Weights of a small GPT-style language model, trained from scratch on English Wikipedia.
Architecture: embeddings untied during training, normalized queries and keys, local attention windows, value embeddings, capped logits.
Each number is 500 + 25 x the weight over its row's rms, rounded and kept within 0 to 999. Layers, rows and columns count from 0. Numbers have three digits each. The size before them is the row's rms in percent of the matrix's.

# layer 13 MLP down (transposed), 512x192, rms 0.118, rows 239-257, columns 96-143
118:509489475491468486466469551448485470455513485471467525455493469528523534516474479519509482520480542500466501507532488525511533471529482496487474
103:519490515473501476463495497490559491498490489506498490450500502479513506497494515497512477512515498542487494472484475549537518458466551493499482
103:499471507523517488472529546568507488497499524495514496469502536505523498524478519511495482522503499528531489534509475467509502490536522556512459
110:541514438503468482507488503502480503486497516475515471512500475507493449474504485495504513477501486513486491504542504453492537447470485496487509
112:520506510508510498516538518458452486531459531446505495550514509521506454545447521533558553491480447518520503528498526479500512479521498473538505
087:498498509494524494475491522478521511492532486482444468480504512474535467496510523462516515487497477517437532521552467454469518509499490474471489
093:495516544459501470473472484410484515565481458468479527508497481480486481459492480485491511489464491481507507497476523538480512490510503461482512
111:490442496514525519540516451497525492494502489509498515502495514507496507463481511515481445500437516503521496493465565522472545505500502503489519
108:517516477526490489545524499470500502479476524487538496509470504527504508509444500527485460500558485486466477504515502487508521468480491458483487
098:467518514498457464463479451457466484538506501543486492479494526500475495493524494496521480532554490511485510501488461507500505522529507488476530
096:511534508511518534474524542542475516501497499501522513533517494508521523497515481538477522488507471512522525517561483530470435486516537462482491
096:508466500467503489493484492522522505506506531493516515495475519485489539475543450536528495515538467554538491486493507517528484546498475534547519
098:513474484481445505504510527520519478483494550509521504524535503480490533514499519457525521519493478511470489464481516499499527513517489464495455
102:503501486504526514507496520483483478483491460529491511458529500487480497506445465486485522491526491546454514500517533470476443498439530529490525
108:543504491470519490506475482435495537489496484511540505509557455469467453511528528506474492487494473498453540453512469529465535546532480496515504
098:494480481499554480458473482481493487492549526500476464477532461474463520480473476495507504522515436518478471497477481488518502511463505536472490
100:487479540487487476544488504481487481505522488504491473511522497520484532499470498489498486533520532563488522502484539522485549474517526504507541
100:518530519551479528477503479494491524516526537510527476507487510492541470477527485492507477508531478477473499479510497469509535503489517527482502
106:511460516503507476461486464561486500504488477509447553494544485511430449498514500486501509480479487488474504507508506499480538461515535505509490
# layer 13 MLP gate, 512x192, rms 0.314, rows 240-258, columns 96-143
096:523518537564515517534497501469456508458478502481538566510474451495514528517527451530486484535528503476499496490516497461469529500528491531477484
102:539489465519515566532512488521500520533514478499516503518508463509482492512528458509452471509495475499505527512502522476488498518516491461483468
109:489446459484514466499507479504482496479506512467458514492494526546506479538455544482468517556489490509529498457516504524481510527474481505511498
114:540463481545501520507516468455464503529535530501501475512519457551533511503535512449502534478490524508463498496542490439512498466522498531483463
082:525474531503469441484527499524519516482507493475536511503512517526489523507554482502458471542512472492511480497508495529526498473500476491484465
099:492491500480505483520511486459516500516491541477504488486502531466517537496494477505502553501515466501480531558487487493480485470493481483463480
098:496542520468492512459475542498491523522523514451479476481509518476485519517498518493553497504524466530459492525512477470499419510510501450462484
106:513508511496493550501485526475487509512502490458486498504512462465468492493490515530518481475478471500501508491533498513499494507507480488491450
093:452522482500514540493524508497498480451473489475484453562521501536499489529527480492476490521506505522503498519465496458477485517506479522538532
093:529483490522481481528509472551509444485510521524506504472481513530476478485484509477505482553496550496554506526548500497517468480488486449505530
099:517442514516492509463522469523499507502509482500499454468483465430526504493516489525509504515509506483466515535484498503515541524520500489504497
099:538496548535500463504521527540513501518501516466490467526484485450505476462509459521476482501450491491448515480474481466501511505479466490482468
097:489494534468515518511483510454504461465464497512516505517494500528497487464513475523481490523514478494528492546517535521510514535531456500523494
114:527504540496492473505517525484495513476502503483501528545554472495510490515497544484479486546492479514527494469512493486540479529551467516502497
107:498470496523432461489491485472520539527458472443483528490500541478525505491521517491534538474459529523439455508463493446463494484493487499530465
098:492513507517564476496500518478482489530460484453459481473520485506453510481471490502482500481509491504497477578523482501484492495437540482451486
105:514498538507528520533564471486518507512523527546462495502516516476527503496478495541538465465519513548477541494472493501490522503489502535512523
102:476487528502503482521480497496494530482529491490533462509510475473494489513476488510487480499514509486499492482515460513520487511515488481470525
094:481473499511507487511487515513531506497505520488477500490492497504499450547515470567492523526494493529527532478516486506518540547554506549521527
# layer 13 MLP up, 512x192, rms 0.329, rows 240-258, columns 96-143
096:481508515506502525527505445470547521469466471519519471440497498467490496493485505488475489512481517500509514449513501513452532523497503511520485
097:491483510479473480464469447543495508449517534482515515480500479489479516484488515459503492516475492515548500460492509499499500487506445448463555
114:513500476506492553524526495477466533525554504499484501520498489548478452523512496496522477474508561495471506488495472494463528491531536494468520
116:534566477481488486483491535489552487483478467455522514502501508488483472503451476557476529490469460504519517506517515506478490517502521478508506
088:499516446472500516480486497485444495521525508521484520436495515509469487499490495479525519494514509501459531472558512502506536508508488534536468
095:498495478500505495517475512463524493513498533477496489460482490434509492484494505475500535503477485507495514541508506519489507535521482494469512
104:483564483506473502435519498462485532510469500505503458472473454504543491541511518488521536490548479450479514507525493483502454526499517486447496
110:464489506515496460490470480526486510459471511524500532508479473501478491532472487478471483527519493475530500544435478494467451481520502530485516
093:490466486516456476537485534506541487479527511480497469513461536530520485515504502446511478479503532481511473494540494476485498493486516527513524
095:483466498504500493545496512491487546526451493503475458543479550470507484523534500532553476491518519486464517511460504513489526537506493529521475
091:472547503518509487513497479468481481520454520479445452504465471516486475546506514485503494519522486482504502487521507462509486535521507540530507
101:479515494523500520507521488509554471488549478553526488508539478518476500495484507497526543497462485463506515530487525459510509497510468520513476
096:500485524529510502502517518488496520525557507484478488499555459474519493531507505467494488472500510500524491527492526488477494499441525483533498
102:523521513505504470517489462536498499480485516535476534533526516463444476499496505495496489485464472515515504442476552502526507478522461491502515
097:473497474486482435465512472464512459515484453497525522565485455543469483551520455507443523500513486526544500504528473538490462483483514530461523
099:544527501511492499488494490519532505516498492504549528504499505470465527524481523514486465526487453495488489536470466487512520501526511497513518
102:518528493508529535561446479523469470476486488504526489492515504473503496523489460473500530486515508471463567555466534493477490456521458490497469
103:443511482532484527471504518493490500499462503479502490476451481498490517525505516485525531476539458554498464497485519461459521498484472499505467
092:511500524531513470465475507494466535498506490512494490479482479467477481514525537521490457483487484489520438475487545483507485506516555488537523